python train.py --num_hidden_layers=8 --hidden_size=384 --num_attention_heads=6 --num_key_value_heads=6 --head_dim=64 --intermediate_size=1536 --vocab_size=31717 --hidden_act="swiglu" --norm="rmsnorm" --norm_place="out" --norm_eps=1e-05 --positions="rope" --rope_theta=10000.0 --rope_fraction=1.0 --qk_norm=true --attn_scale=0.125 --bias="none" --tie_word_embeddings=false --parallel_block=false --init="normal" --init_std_qkv=0.0344 --init_std_o=0.00861 --init_std_up=0.0344 --init_std_down=0.00861 --optimizer="soap_variant" --learning_rate=0.00374 --beta1=0.95 --beta2=0.95 --weight_decay=0.054 --lr_head=0.00555 --warmup_steps=99 --schedule="wsd" --decay_fraction=0.79 --decay_shape="sqrt" --final_lr_fraction=0.1 --batch_tokens=65536 --max_seq_len=384 --doc_mask=true --z_loss=1e-05 --train_tokens=281600000 --max_steps=4297 --dataset="wikipedia_en"
Each number is 128 + 24 x the weight over its row's rms, rounded and kept within 0 to 255. Layers, rows and columns count from 0. Numbers have three digits each. The size before them is the row's rms in percent of the matrix's.

# o: layer 3 attention output (transposed), 384x384, rms 0.113, rows 114-127, columns 192-287
# v: layer 3 attention value, 384x384, rms 0.117, rows 115-127, columns 192-287
# q: layer 3 attention query, 384x384, rms 0.116, rows 128-183, columns 192-287
# k: layer 3 attention key, 384x384, rms 0.109, rows 128-182, columns 192-287
o114 108:107095086161153148132104122165112118134119141129119071092140133122157094194104127109090109136112159109074131116115114111100077120109101137128103139108155117128115125130063124158102119139163184119080137155133155156141158148142105115124123157110117112092076128075145149108111135141114167146
v115 106:107115162141128121131182130125085130120124118087120119163164165137113138128121113140102098139136142152118111091115135124152129144130115128144105097117082128143112128132098129145115172091109116102096122126107069110118159138145169117112134142151123103075097155134157166105118131158165149138
o115 100:129102120134115127085087157112148156145135115096126113115147101141166157145109139183122145109129106127111136181121145120136141133128118134114135191123114172168132150098104152098118076113176164118092114128124109114136155122125140118146183138135143087130181110153130162143175113135131167143
v116 100:120134110106086134143128133114094135149157106086102153157105140131168142108167118100120109145102154118128103109097138112129128155100131146138116172091093144141123139112106111130130167142130156117125091111154106106103097092097126114080102106118148106115174181124126120149148119132174106174
o116 094:131132109123138124153168133116151095174128115095094115112117146123135085139134121179111158125123186153172106147156096127159151114097099118143111135164064091162127155125106106109112085138170118160155158155104091112058153114135133117094110162092123165133124070115089148144172131131122104115
v117 102:145109107121146144089103129115121088162151136125060176126091129160156135121103119144123075097093119139111105098094081112096129131121143157092091174153115145127131120140173120130110129158129158132141143110088109146112080138134106127118099139116125173156126128129129153162186111188173100151
o117 096:135137151112102101085193132156128134144128139103153129091110152122112120114092120111115105105140128108136134122132126107133121104147099156153153128122090158118125158148131147083140108125167128125108133115109160152064154119106099162133104152119115127130142158124118133129145104162180133080
v118 100:157116127139126130096105148127106088163124093145153111081069081101130100134085157081118122150135112136142129095113166104122082092137104139105124155116153176166133142124083132095126129109145094131095113175105121180130115141138138126133123139153105136115145159168112122119144129107128136133
o118 101:135125110139162115114118134095133096098156172124120129131091119138108145113138134127139146169165164129120073115099125103167192121141160105109107101138119127113141146100161137161138125140121143161120116125133161126090126146160084139104102118137109115108108141093103130091090115109143138127
v119 101:127085145177097118121066123130116113106143137144133140116121107109102190105116131136128094136176138141139113057121153131123107089130094103088119153131138137131107123132100122071117126121117185134114142115111136125140108144138125120117166126144135103117132120108146157117179138172183118119
o119 097:115153111075146123107138090126111157084129144142152158088090106124104133141132122134155136135147103119112156127079125096135146137129126121151117134166150133116145102146137121101118133083155120123138107114138128091159212125095115144180143170144126129182146113114144143102168135161128141099
v120 098:090144134181113088096140123170095104075128115132163104133112147093094130116169088139143124100125137112153107146152157116129150091135130118131137101115104106073132122162106107204155132106130125099109140102129177129153123129124145174154130122123191170115137101140114109118120096117106126059
o120 100:119109137108172132111152147170095130109085162147103159177137100104140110090143155140116102151137201113089159105195120158138116140136144116115152153098135120132147113104119150140104143137146090146128126097108085104150113117095137093078156123122131128073133084112108095161139077095131135146
v121 108:099140166086153101134164166110104148146150155105128167084135125122124152143115108089167176127131142142063117107093094117120134113109111061131182114159153092104101129162150137110129127105156177099112102147126136122160143147119099104091129133157119122131129150156129167122124097143099102129
o121 109:134111097136100138129124118114162134116102144140106091131091140127103121135069143145125153146099132138103130143124169126107124129122107132134110122074097128108132150104109122143141112110148125130118118165155166133109121097113129119128104126129148137149152141169111110140184134129119138123
v122 099:130147127136153148126143159133131104142073107135119090143153156140137113119118124105127161160076141170115126106122119181119102142120072094123140168181165097099153146077135100149129140095138136161121110142120099144133160142124138100138126164152123097106119115144109126141136150107155152124
o122 095:125108121169084131141087125084141093089141122107146111129125120118050109146095130166129118178133104104135091132153094198137118125143166130115141108101111176149125065182134128125135097127103125146142173129116140152109171156132134154149114169159130111133139078157162144151144122145091158074
v123 093:126138121131131107139109103134070109179143152117112062106135132132108100122129134118110117104147075149109114147135140097118127112120156126094068139128155146136100122133107162115130153180078128108146161084158150132110121119109123127135106144085160111143104158118174163143159103114144090145
o123 091:112111100096131123147124110182136141148118159130130102118146130172092130128112117112143163143170123147133131151109099124120113107136100080145123091114148125079116136134121147120154170163112107143100128134108130140108113132094088121114134088090094101118139094095149094156114105149161110128
v124 097:104070137136095139135125114132106153097145115141140091131112109143156136097125138102130144157168095157127121088136154104110145114140127111134138098168181157111084088101121134089151162123116093160132110155144138116138086085119146151148102102156107121128142113141151140135095159117142125101
o124 119:133151173127064171120107130114111169181137188145138132108167084098133101121119148106121141143156128134153133088086104132125145150137138118136166103134099143150139118135116136140117122109141137130177100141146150114110149110088127065145098145166103141112144094130168134095107120173104090127
v125 099:129088181096120109124139119122109152145132139154116149144129148143128091109134109117163128107132140137138118115120131117146170127126120114132146140106172108127158174152095106110123128149135115110116131089120132101117107122140044091142132143128098088145159140117142113112124077091047110135
o125 095:111090122136141141080125128110117130131137098132145134127129160153077105150152132137116119115170126132113128164110119133118125120138154167140090145094143132097130044133098079146116080141149082141131107119127085126082148130137131139092161121131146124132100185139140144153119128156165133160
v126 100:126089134148088127144136133108156142117144134137107085148175116115161116126146119155131086056095139124159136093155126105113072132115141173112083109155123168108112121137115154149089130096161098143116144116152098139158100123106191139097085123162127124146126109149136167140134212140150095135
o126 105:147156093120146153139135119129131153145125137096151156099113127107143191134127114149184103142143119093187103140109098125134146121151141109099135114148094143121125126099121088131131112142139121119126131125127113082090119081126088104163132184182126125097159176102116122145108071105122156090
v127 100:136137178102119101127137130131133138134137103119122127107179134147136094130142138099129171199101120165113162130097094137161107105172087093106162183139132131135133169120102131157096117146096132087135155171171128142089183139143152142107148113138144091188165101073142146123114125087127155090
o127 095:130109114120169141110098081136119157131162134134098113146097168118124057105133109138130141118094144107105069104112113148115090140126125118170128073127123123170119152100145111088110148096160110114117109147108116086117111121121148116112162084165086092128122154134146122142115139135125130156
q128 096:123159117117136111135119147135093137106137108090098144106096201139127146139117110086086104127170143114128142162100112146110185100165137116154118122115136104082129106153120147123132095142086123103082117120113181159140130128118129149107114129092144144120158146140130074128121124145107108121
k128 106:144119140137138124107125091184137117139123113110114121137151097121115104184136104143123090145104107126148112151077132143136126121143121141138122095147162097160113130145112168140117178150119134141156172131146100141081135114143168166122128090157096149159103109119107150143120163112092149127
q129 101:127105137131104145154129122148140140102136167122164110137120098155170137170128118163072148098103122121128148090139095110084112128113129144138131126132095141084150119147105104129118159125117142138154140151126133144193125122123151201156107111120090101132104102166111071133135118121139125139
k129 099:098124137109149132139128132105149136114137139099122077148118122121110124146135137136132092143132089097084109132121138116166164093145157158152115184092110077114127150139107163107110060109083086124089152153087176145136107138121142132154138128147123150120118126135099129102064106114112116149
q130 088:127143113111126141147127100143163159119092145126111138106122108157097140109106143123112145102127173088155125146140122157123136114119134148131180165135168123076126118148148149116144093106126122131153121091108119119142144138113146161134137101132153139154123087156134138123127229105148128114
k130 093:121115114140148154153125097139139127094160137098197088133131174120138127174107118158145078118116074103135131116093112124132106122092089123141154128112143125130154122139120122124118176093124145158156165128161116090144104142121170118133090109151093132111124175132137115113133142146115149148
q131 097:176090110124110130143106140112120137121116112139121094156129160154116102122158116140099152111124102131066113107121094124143135119141095115129144149143137154149143119136138149106116166091145136098154150102143115139140122131124165198146137127141156123148088097119139134133186152128127119151
k131 091:125124128112117117140186114082200152138099137091135084077100114168134128136110163155174156119136140112127154107131148131093102161100123131107119132137193113117141135095178126094139117076146135109133156096173113109167131131129136130176113124146159111117164137153182150131143137162112167104
q132 092:117116155118157102129106161123116098147184140131124153151152131073124146139116135113123103155136128132111134153138170115106105144118158148122072123122146130158135143124114091139135132170119116173081110134120096101118130137150109098122122153134104155095133194126108111121069051138138126119
k132 090:117149125093128147102085147150056143168144110130118178132141159081115100139117106109083127150118114149100093170133104125151187135148132139107136128143101108142085096150116140120123116181139140129113092137113124155095108121109094123095132137116131161144112098105092110086133118112127101137
q133 090:114154156096107079143133099158146129142092092119148182086110126132135196118108164114127136117129158138173072149100162137146145145130142115121122104130142103079099154095110145160139085167100108152133128123154136150132144131121093124116135132094114086096145128120102098125097128127147121087
k133 091:109113110125167172155097102156105132114164125136156147162171133086139096172124140147111107140145111124100112159134065135137151091119108134145115133099108155149125147167090150156123175118110122121148135153166124091144098137121144124124107115166102170099108156158138104153095080121133159172
q134 099:110129157127133101119086128135102104121151140121144126126147118130135175155134111121083117147113141148123134116112145099118130138096112128121066095132143118143092159134122112133126134166142109179145144157105130146163128096118080126081080147101117130063156151155092108140076032143129150121
k134 095:118113143097127168157080152161108121162176083167119155162173149061108114131120114109135135136150119137104095148121090113149190121153147131155114160115076118114116133155108138163144112121089098124116129118121162107142117146141107111149139088137118171118066139132132120107099081122110112133
q135 094:130160119146154109123141120125135135092073116158133126082054083153147157121110137135129157119125136072165124124098163159150140118106117147119120118139106117098122113132152126134104106129093114136094110164134119149162153112131088151126130170124097091174147081100121132096132195130172121123
k135 096:134087120127151160169107107143139121118177133184155165151168108104102103134084096157139107111148129132095137141135092147133135107107126124176119080107111187159115139155146111179106185111137135160185145113145168125157118147115142111169103097126161161088092212120148111155113107105122142155
q136 096:080170106139147100122115139117127137099161111144106152122121115124149124110096143112111137178118154091101139156121164120118127148117137128098103067109098146122104144138116135099103097147100135151102102167124131160147146113116124108123122144127091159130153121115117152075119128146118143097
k136 080:090092124112142148158105117095106115124170149104151138120131141091113116155102104182088110116142110120124127111142083142125168075110117099149078117105145136156152119149129148181132184150124118136141125182132129102144143129131116112114152097132150134089092086139117099154114131123134177124
q137 087:126161138108154112125126090131100131142102122126140133097114128106112144147119124136158172138135159117164130159109135159156168108137146163109166106114132124106110137131135146136113094140149095117116125100146144128066140110155159159132115120177176102137118119075123095152173199110128147112
k137 097:138097126164127119162202122110162123136115188143118096145114130155141117155168133169122117146125156070131154118162154095123068151171145110130128143106122138150127122125124134095110112134137145092127125127145128147155131121135159099122145126110121104123175184127153150139136159133102139112
q138 092:121173120119149122133157086132134123121111133111134127093091130095127151137138126155154131115138116092141095155106120178163149106134155158123134092149132151128124111137158126133101128154122094126140121126146135107101141115144137210149097128189158110112115117121150139114094153129147132070
k138 097:104086157153143125161154108129180145116142123141128114158108148157123153126174128167081124165112103117115166120157111103131094114128115117127140134141149168130141160141100154113116104116106130150129143079149132129155136124134146119119122159136078093121181119135160159123131119139130132138
q139 089:130083125121101129120148126126134132160118104103145106101095129134121079152134140118098165097129109147176106159142134154147102140126159110136153160164151114104143123114128176131101155102129126124128126096161134158071138121139126185096106114141146058137120182088140106162148189123144131137
k139 075:124122101151133152100170106135120127123072119152119132118162082189077156127154153114163125115113165124132136119094160131093112123128149148097164139130090130114115151110093104117127082125142111113103142126068129128114123132084147159151099141109110135148107091163149150112122110127124071115
q140 081:148161119099131136127176128145101126144119158096176097122101115101126152118136104144120174120130152120144135165128098117160166103130115148127190128131094163081123149125131158150114101149130122121165103139141162142096092130131164145161179109159160113144128115106136120118196193135128127104
k140 082:127105125159125133105139141151168167120060122135088102122112147179104171118117143088157115136133157123151113125124164109105081192128141121099149143104136122130148140085129136082148103117135119122087157101103131130180111144100111122107089182090091112127151146116148130087129115117128116136
q141 107:148095112121076168091170133144122107114148156148158116153127088152102102152149114099132177100135143125125162123115104125165152092146113140140201134106114112155127139145143134158117165099146149092123096121104146125097133137098150132108139125149127129179093096105113132133186155121115115158
k141 091:141134094124122094124114164127135122129087133127146125132108150164165143091127142049163138146101153140168075110145132148104139178126122122175155107093125121145159092153149141108108131117126159137091105111140166108128110146154113141152138179127121128145125165145157131133133150141105082122
q142 086:122118111117141123128173131143148129145110168125139112105042091127106108173148134142116148128140132145123138118116127138119119116131132158113163133116116135097103109145161143094099107137112138153131132150115152133100086120145153174152126115152141098130123144143166134131165203120140124105
k142 078:127144097140133116071139141136117155140046149137137133104136118163131153119097155096147106139113146125156141139136136134098116134149144149106119101122142169121132118115070086070101092129119119135146180091095124128137129132135131133119116174106094142162139148155137124121153117146155084123
q143 104:147101157138071201122139163117124140125112162148148115154154101154125132131112123117148179094125172160131131134137133078150132116135103141134172166122126106159101121100093128182147124121126135120113103140107179116141087119122155124138175117135128139151111117116105129131134158093131123155
k143 102:134135115123162087153117140147090142171120098106155142138116180108180087104132143109163127147130151169166090104099100112129144172111114152172131116107120127148177122111127124117075172105144132152140133143142100082156139116159080162124132149153116130146140166161110150144129144126123126122
q144 103:088174133115153125125140135105127128131130130103128115145156173117107122126156098121121078178146118141110123133155145086132124143151099092101084114106146136118119182132124096104157131144128161185137129137114119140198100076135099085144136123118110132081137146174139166159097039137113126107
k144 091:162128172097099114129068128117113125136156147143150168148111156116149115126113119121129110122136067113095109143147135160107151148159148130154118098175130126122141121128118155123127126166103106156133064098175126112139155106103121106094128107111168147090143136098109165142089116155138137161
q145 090:141165115133162147125157118113147146090129142134120101117080113124132149124145088155100157127116104086128153118135095154160141133109145145109164098143144154122111127154147148146106155112156114077167125113132117149124145114133157163161148129172123097148129150084093150096126159128147142114
k145 103:081144138156163115113114113118148117140087104151147191123100160165111150150098147135107127173083109098097135109123120131159151153111112125085105123130167161143105166111117104113122082127150161155113137127138076140170113121147122139143103184067130113107159078133150117129157089123127151140
q146 091:137133098107101112122096142143115138143117154114135113152156146129118104130136150107122117144089136158126110190141126098159079144148130070168140142102162114127148132101102114180149163089117134120108129100145133116088183120139070131100122107100114134072090132168107079163093085130103123118
k146 090:123144149137133134145075129132077100090196121146112111122156124079138113187127135158084118134122104127101109126134121108137171113151147135154107110112096123108099156168133140141146092150140133128094087162155139133103110103101136103135147090146146134102090128099129142134088139138118159150
q147 097:095152133140163119161108144079128121138126128135088142126140150133104148112125152127134089102124147146094157121116144108059087147084116137142067131157128113113131133126133086084113129163116114126131123131128099135145109125118113053151109134077088114116164129122149171131103088141122155128
k147 086:134156153137123113119137128116127100084155127072112106109126149119154087157158155152121094148141089098127137122119106129158154130134154109092060097165140147105097094121125137122120131134106117086145164142150104149127137120155118118107157084143110135160158103115102145126134091123124140083
q148 091:162121104129074082080146143147127129143130118114156101172174151106120088154128093100173111159155151148135109152143101084142170135130165118164152127128121140125140159122105196115106107147133147131103151101141120134088140107120154120079154109129156131144088132176064088131156121149089123135
k148 099:148155137111136124152143159132104137130129126149106175115143074133129154143126108127104126119133153169157115125160124162117163135101109126131113089085141130131093117116113128178132110136156126128094118133136182091131089123155133127156088146140134172104086159134157153164122125116078135161
q149 090:136143138149103158129101118090127144188121128129101107129158163136123129107125167126081127120113098199107104159144153107117111133122120078128098153143171112127133100115102121151133155140169177150135126141137137138123136108128116083109121134053095105132112152155149124122104070132117115127
k149 076:127167160135149144148127135142150085111155154109124129123142128127115120172171159145125122115135125121087119118135141147130132121126144131132122155164107084133097126158156124137180121118100143078145104110119110126128135137112155070110172068102132121105132147118074124178092100143171146092
q150 098:113133128097176140135118120130128144090175162126096133121093103165158143080153111175137151128093145103147159120131084124180149103117100149144163098095103157166141116143144161098127150128100120065176138127109067127137127134132136128181147082165135112155172126107122128096149113146145122101
k150 095:129108160167118118127148105138178146124101118146129137154122146146133157102075152100128141141144127112128140144126137126137109156108134104079188127104154175111117129117126146127120142160153112160132151137154136135164132151122132136102132160134135100160124089133136128151134175111116064111
q151 097:133105131148124119128138123154124170089115150073155161143079114092112142125131104150150124120156177112190130112130113146124136097145123156172143090131136154090152126132103150133115119088141093123159150135119108146087130112181151124142111123182136123148080115126124119104181190153115168085
k151 085:149100099115104108127169116147106117132105116160106107173132130162091147143127147086169179117117165126180136132145129124122116162169147136171169145101144129175173121097127122112106121129112121113115121153126114081110122127156138175137148123171119098133099148149160139139172149106117104146
q152 097:163136114170136103134151140118153128116136106145168183163089142117103151136122113123115139140155151155081122075128193162136122149066144110114144122163108131101128110115165133128100127127144136135120119145111164123173111121157132121152134112110140096160162105167138102097156165144146144132
k152 079:097108128157133167126159107120132136149108118082143113130113133158082155116130103112143146085133173139143147129078136132149125128115110118145119144128118124174120127120078093101128135104106150145125141152133117107106084134138136159126126151095134141142145161135178139144111063114118124103
q153 098:116083110152099159130127112168116119117138134174155130144131106158162144117128100094123133099116122121135123085136148174165146126131097111182144134164106135122156067114125133201106156113141121136096153102166118121119110130139123144138155149127141152147095093114091150122117164131140112125
k153 103:105130129123146141155140133129107113133126107112134132171157134100159121112110101189095124111110116118140101126170114115127083112134100115142171135078166167126134144141121111158155162141123104138158158158101105136108129137125123167127118092141131110130168127145155120125097158150163152118
q154 098:125129114134139114137151154114082080168102160143113039153186123120133128115136134111125125098106164167070142119131130086106104135134135087179096122134130108119114156103080144131152154130117140111041149137120158120111087129149118118151151101111140148117105145156103128133117125105091072157
k154 080:140098152120102128118073119155097146128153147114142127085127121124136117132122137163129075136155097143135116101122148094096140132116140107147099136109156176143094106174163156137094137116127114107171114122132160147117150139063104098152127075110138126145134123088136172112125095132094141121
q155 103:129177165116135123143154148097176149161125139126085114108148124129127116101171125131120134117111144128098127105108101165083157121157122114137156135109117123162130125131180085100122099149138110120111144104125149093164129176141135114101130131131124137121148128113133144095145141083172117173
k155 103:124141128159154120136137157111142105100133115120131097162129134135163125082098172127152093146133128090139121106120139135143135130111136124096153141118135137142154098134130152106159166129165137080201143112148122093166151130139177131115121126129130134115179060118133153111156184149163164120
q156 096:143114116121167116151109150129129135125126137088102128079084159107095132086197124135124155135112122104126142115155089158120129115120137149122118089109153155129112124132126131115105105121128136108228115119133118148138134127141116188143123101184160108139150135114154124106179107116108128109
k156 086:091137154181112146140145110166126115159114105114128137140144138132072174149109150102132157147135146154099155174108143136150119124120160153123100166157118080132094127136089130136104135117171090153085175137123133127137140144135146124119131122104116112144079114121130084172150101090093118144
q157 098:143106106131057126099098129112123122179115138133150114148133140103111115148141147134156148144167154152116156122080179152084121150119136101122117100148133117135123091144114130116132088129134172173113143132078138149164126130144129130100119154104135125141116121151142157142115108149116112137
k157 110:141160139157147132134145157134099115154144160102127160139103111102167111138128124133124085074146124135143125142132118166132096124148173141147081120130092137132121102162118092159112171119147086135130143135130108108113123104144153109115129085128126165108147164130127133148098122126132145126
q158 101:130155136090132170150115121088086107176146122131122107133179132137095136120124163114110130127103115161106120162082108067118121182139113126142125173108147090141107151118116113134180137159127171131137121125113144123129071123088133115098117146110121155126109153156157112144075076088106122157
k158 085:117099145125113111145094116144164102108134117150103120107114132149158090152130157095129131116139140096119191133150131138142141132142166116094123157143130139121108130140158148097185077168130115114143127121130171140105152148123124081162148104117112105152139147129096132084149105152119100126
q159 097:122121096170131106148076166161135111108129116108102152103080085109128151122123129162102129121115121090133145130136152123121146111087121141079114133105192127161167095139164086127124118145125115146155144126128113091130150168146127101132111135136134105152167120128156111132160121164170168100
k159 087:154127109167144126115164141126139169125174101116132115145105162141109107121114114147085151112131134137096113132081113128158142143120109149133153131116106069129123121102108104117080132130181124127125118122130086086101143135151160185087176143171141131124151120108118117140139186116147121110
q160 089:145118154169143151089162139147132106101138126129150157111056123138095143117142134153113203129111137079140135151143140176133139101119139148125157130135108121124162134147143110119101115128105094110209082132122144134110124117115146131133087135146133108172114104122122120090173194117142124102
k160 075:107098101162122128116145140090141132150131091118134109147120133111090143124119099100136143111148141178120121142130142148163136142128091134158155109109104109109097133062112122115104116144128085171080130146128138102098117154171126159118125127161135144187122165134148111141146169121102104142
q161 092:144075137153141107110127116137130127111122084148161102099161166110130101143145134113133129164155111103133123198126125178145138112197182132182136110143087128122131130101093137163112129128113129162098145127169139144082123107144140119143110148156130130154083147083130112139128112113118110084
k161 103:110153118109077114115112124109069099175162147141104152164134115095106111152150115145102136136107140156101119131141148146130153102121144133139078135133125147148110164147095129149135110147132075186112095151095147110132115093108129088104119103161117148110087160109090140128122140105113121165
q162 103:119116101114122139182149115136157126157092182152109082139140133113129123144101127130130141119136098178175126152134130077112101117100144106169099118136137146123179090111088075145144101163113125142151137109131118100133129131130131098128122183109118154120100140140139124178092113116131135151
k162 076:122127140112137120116121121119122127127110125099095111114087094105143078141170104146157151131108111055130141111152111121134144121134150111078095146134135112125171105120170138131159135118132109071160151132113110144129157130127117125138147092156135090117163106138104180076115134133146118085
q163 098:163114123110161137167154117148185136118114120146085146129086173116095142125137115144139134118175122126132129100160106101117098136093173135092082134111151154122156140118120114074135099145130089131156134107135108089123136117149148117145114170127141155117160131144159110140145145126121158131
k163 094:122104107147088112111149131100171151114066144124129146098124133133074124102130130099137157136127134106129134120121117156130141113138155152083112161067133066118160108095154135088124123105170153091145172086142118117162170155101094148156109149129145093135132109139147125070205145126115106127
q164 097:092151107070136117150173131091133109130116132118105127093174172113136118172165109117107154161171112145134137137135152109108116123121158158138051136109120136128103128084126156100133136135125110116088132122114149132184140122101183112127082112099118127128176169165120122111099155124150171159
k164 114:105113125139146112100161126144142151136093110118127172093081126175117134108110128145156072097125109137147145108075166135142131151107137143109112146116125158152161106161145148103144164119126187149191118124133118127169092130161097075132124146057148136130168134147155149105120032115152130135
q165 111:118138159132081172113108129105113098162140143166191083137157125127111123108186084191139148162125128152118128164109118140126179131162141115086133091132134132135123158151113129124150121134125103108136117109134163095157100090141117107127156151100109114151080125102097156143135153144156158151
k165 105:123143139101131122093097112112114118165153110118101128127123122098172105148167104072119123179087123118119103115109131165145083124130134106123091113124121127161131123108159115163115113096112101143128102145147130114123114147122134166136123136127127110123127156115168156119149178131124118110
q166 106:137150123104119126153101149121137132142173096145090142089119072133102151115135132124133156089143162125115130177093168112116135157146134139110166109127131120103131101121103101114148144155161153130131110129088090150119162117176130127130137132083134124138102120121075096082093100131102152138
k166 109:116106120174150125117117153133135138124128175156147160177184150093149114154155128091125152140152137128110093160151132108136123097144137142135123123105100157142118125127128131154198140110103120148103116142152127124149092141094131107154104119148116150115112150136175082147152113121113129133
q167 114:128129116119169119159123124129137112082129126167109077139091124110107129120130129142137121141127124132144095120153098108153082101146133110159138121121139147119147129090142099128110190141152144137152109134118136152066144128150141137144180129142115120132118144149190131177129113124129115096
k167 104:155114126137107148134111106119130107161115152133179127115109138117122124171089161126190141127119127112108146119139124174138090126177136118143095096153134112126133112151132124135149141103101148113073128163147120115115139159112121097112115111155115129133095165149090109131135065155098132112
q168 109:132095168151127144129155125138095116070140126115103157105146151178107147152156126106126087155200112145103178145118081154156157092103177114157080135108151128134197132136139118134082106124126078135111140096126141117144146120161134154129105165136136163145128126123120138120168118127150134128
k168 110:101136110130155137125127128178132149179112124125113159132130143139087082166130120161100137149064098159159097157112111156117116133130125109153146100119179143102153107107116128157080143137116125141141121135152133116153139096081105158150125123100131096111124096191176168124199096117110138142
q169 108:119102086124168101161147118118152104103103133140101074100116160125126127131129140119141117127143106108160127084174107114111060119108126112139057123121123155112121110105125136073122102104139132165142139132138116132122151108137136140133119146137130132094178170133203143155129153129120148125
k169 113:165092138112122147127130126116131128131088132092098159057120117125094118120113120129167075089152112146103149130101138135137132128116154156093063148151131120134172101146108125118127150129153156095152169125121104125143118139139112110131118113081135123145147129142089160126127020116105144137
q170 106:143108138157116104120125104121168130068065133140118120105098148113111114155095156119128105133172099143143114095166112164102131140125179086127139114119132122129170152131124125078063121111141136128156129110146137088094157149137125136114111162165108128135152140139172142155140140116122147112
k170 109:143155137083113115103179143121108105156091128129117120102091117146104094120133116163172136116105153115119135112097138122114143105131144124126104121127122099079112089102122101094149146114114114082169135107119110172119165120143146160127162162108155164122117133137101151086091098087132147105
q171 105:112128123131155126104091145139117136146119139115141129145129129124096122133141130155112153147086151149090068199126149141170097134121138122154180107129115123114120169120131145132115159054108118101109137119153125150094129142119148121164141065119146129101142124100104150094094120146136125152
k171 102:107137163141146152103134103125123154094137099124168098084119164141111129124129157143130115103160164129153150115104128112101159161129085142139155128080151149138113153121139148103153118127134128096114149170123150149122124118125135114126149093137114085148161148113116126130158155151122119095
q172 103:106142086110152062170110111114146114091119138130096106102060142126112150104139118129128115151127101144152119079157092095147089107140140139154068115117117149102129108093121099100135123113148144167159147122144145157100164129129128163138133110152150160114126139148162132159124105153083139099
k172 107:154115141111130122142140137123099122150120138090129140099116108153105136122081111109186133112118140138137184123105140137136144152126162112070087098157104079082145123135120131137109166134114113095105130129141133085143165108112129117131160102086143153148125141136090161136102017101094133106
q173 111:114151103134122114117094120152125179152135135116153159136144115109121171134139141124124123141137131151143141159147132073129181137140148132118113114137138130115124106111089119123126113132137133135114130138149146140135136089138131133196143107085176150137089101113087118116133131155082151138
k173 115:142146141105142131111122145101130108106145153130103124110111113095139127129192131135104160136135151096152140112119128145122124145152107094115169182122066073132126090137185117151127098080133098098114152114125116130120131150081127120135181129135125105124150130140119156126128150085164095104
q174 108:085154125134121157166129108098136145103153128137159144150134121133147150126113164099145161140120100114195142116121158149145159129105166182090140115154117119141159128119135162143115144109175152161118113127158125115112093119129110144156122125096114116139131126126110153126150087133146120107
k174 108:152091118076076142079131121113126113143124124159111159113113099124112139127156124147138159136111152096125135094122123120113119161139140145090111118164096124118151103151155109121133143157104193088172120147116087158120110153137136162102165129168124139083133106154149113125131166115152158130
q175 109:176127133139098120111146164152119147150176103115110114096171121148119154151113123149125125125102162129135096152130173164166162139164102126161126140158113108104110122114157166165111142157110139140093085175158136107128120104163150128142157096143103158130126100141084121151098148101164123134
k175 115:128151117148167154116104088165170177118096157104155132146136119108140140089146137072134118124147079099093122113141115175098117122171134130150160078073139157143103162131143142154180102160119102132132112140092138117165141098141140111142080163182126121108103156099140138108111214123179102164
q176 110:102119119105099067143118102096128113108128115071086103104094091150147140112122104144126117118127104126147103151141126115119095128147106119102102102122108144082133122104145068119126157121106105167143150153122119165142209121130105124106108148169100121102131192143137108104103111176094135129
k176 110:154106073144145126146133161135119151128151131141140174134145122144130140127121115138156136118149088144112113133098132124117134117139126153128126074109119141086097124137082128150125142133124126127075084145121130105158110119122151115133129130091131143142116109165131160166101042132128118139
q177 102:119147139104127096176116110119151121065101131125096156109099129091140121109123116131122085130184107143150106082150101106162074138137107162143099120109130146123138124089118080109110158120153144129170143113111122147106107126162147122121153112135126144083176141177166091139104124132162158107
k177 108:127085160136149149158173159165095130137130101121137131112109158159104131126094121180157116082126115140126152123074121135098106144118123111127128148157127080127129130133122134112151151110136159117095143111125154141169137149114106141144124157051125119151137150161108148126109000129142118148
q178 105:145117132157090114111126111151139144141113112109136155095165146125124097155123142093122132174130167142134116209154146154109140141135158088128149131125177119175120164133138119193125098153124111095107100092122114100124117131121130084099095184145137114162136114118142134095149159129145112131
k178 109:126116083153107131140151138111140078177109142152132150187123168087147100172171136095101198121086119107140126126135138125174125118152141114124123159093142136129121125120101130120081100110152117188136103112123078124097136120162138138118135140178120098098091117119118084160162158157107151151
q179 104:148148137121147164114092145117111126135141130130134111115146142120100146143083104097117116125115185108131136095143135127120104116190111123099147131084140138138109138119097127143107125077078127145143070129121165070082140134127116154104125092131112117098124139147141159102117153120140096133
k179 119:129100145107149120135100107151091080123099108138131075170141124118089139124191159108125096150140135131132126141183115099108118104136110116164140110148115117144122150152138130163093089117191115147110145108132108140133135126142112135098128116183119111102079113106137127114155193109137137124
q180 115:133122099119127070182083109121157097122092109128132101079130116122136105092130119150125139144121131099117093146131100168132125139203108127123118103110158110153133133125113077126136151140135142096150124095128141152118140168121142139118120125159143145099156160120172114114120131143092135142
k180 111:121144124142149130125145150132116146125141140138141130110111163113141101130139169161145103159136122117171137105088171144133156105145173138091104121153138085144137131135171125142158171093143138095074115131142117108146137134163130096111169126156133122123134130098093144118140158156147158122
q181 101:123124089108122088156110094118179127103133132114115117106076140126121140084129143128131159125138131120141115128175119135114078135133127097156117104143103152096147103107110139111131073112134174181154148100156149126122162143137125126141114131142131132126169149105178116124111136153090121129
k181 110:134113134137090132126149150146124090135114106116109109119145143130131111141083152154173141104128136115159191132089146137125135126162152139098093169122125064121161130115122095102166155088162125083138119131123095117116132153144152155101167093102170159145161157144091151114127093103127149084
q182 110:107113141078129075145117119100193133113104104134128128134113117126137130127103111122120110105159127079165116087175119178116122163161157104129122121123136131119113091129085113088137104130142149140184135100138097116125131135137145139097106147132076151119150115126170145152121143134137153133
k182 108:171154103128118142126148147125123080150122137112127102123137104099158099123078132128135116142095118124103168155121131119092129102155184148110105169132130108090145152100159089110178115120124109107107132157096124132136107151153097167162117115144167142095118126162108072117101077115128145142
q183 109:132171161132099148092112147134114128095119120127172089119144123114109144164137112119107142141126136165137129167142136109095152159132158165086166101121133126151104176124131154104127165152120093164170127121148110120133135139148141110123161141158119110161104112163088155142128147161169113101